config.toml
n_layer = 11
n_head = 2
norm_place = "pre"
norm_eps = 1e-05
init_std_up = 0.0261
schedule = "wsd"
doc_mask = false
steps = 4868
Each number is 128 + 32 x the weight over its row's rms, rounded and kept within 0 to 255. Layers, rows and columns count from 0. Numbers have three digits each. The size before them is the row's rms in percent of the matrix's.

# gate: layer 8 MLP gate, 704x256, rms 0.194, rows 701-703, columns 128-191
# up: layer 8 MLP up, 704x256, rms 0.206, rows 701-703, columns 128-191
# down: layer 8 MLP down (transposed), 704x256, rms 0.2, rows 701-703, columns 128-191
gate701 100:101146154093170134150124135103147142113145135180142094148183129134102173096088126176132132087134152080180095188150094082098117124185107148061192130095160129136128126146179147126131136140117120
up701 095:085078135119102164095112158111072075073119187126101106146179072102150114143158133085130173142104159148131111104120167082124110191203071123088160153072124147149149117187127112065127169100128095
down701 095:118146120119160181158111125083193136164116066170101097146086104174114171142111104163152128145060122121191080141130111159125161203138103137097168137114149064138107076165124099201093098147082137
gate702 104:131151184152123156178147152158086090061085152156116161083143140095111144118143119133220179110211196120166148155167125095161161119128089081154094056139127098135169137113123062150101120101119151
up702 094:164182139132088172123123131134038118144102130154093153119146093124134101083157121150144135166115140110081135125114112150148163165157152130133150143143077140128134150135134114079151156037159108
down702 096:201112079147112173197189130191134142141167109169128173127115137146077106178072158097099127152159125159180133147087133130121072136140106154089131179154105131103105167150068136165141132169186118
gate703 101:198101128146086089166138114140164101161178134119134083122167130049116182105139060200106119131111136121066151172138092151118143093171090119072115150134091114160131125125167156098158102165179110
up703 101:067092102155119129187089087119182110113136133151120094116159161139126101095168150137175085103070100091122130139140186081103146059147143102141110122152114160152096138108143130187158147080115135
down703 100:150151113170111121108176122144163085114124125108064149106117078135120223128079131088050154093111154203118204163142094145144170122118115175155151094150187133095135107118091156055109144180156180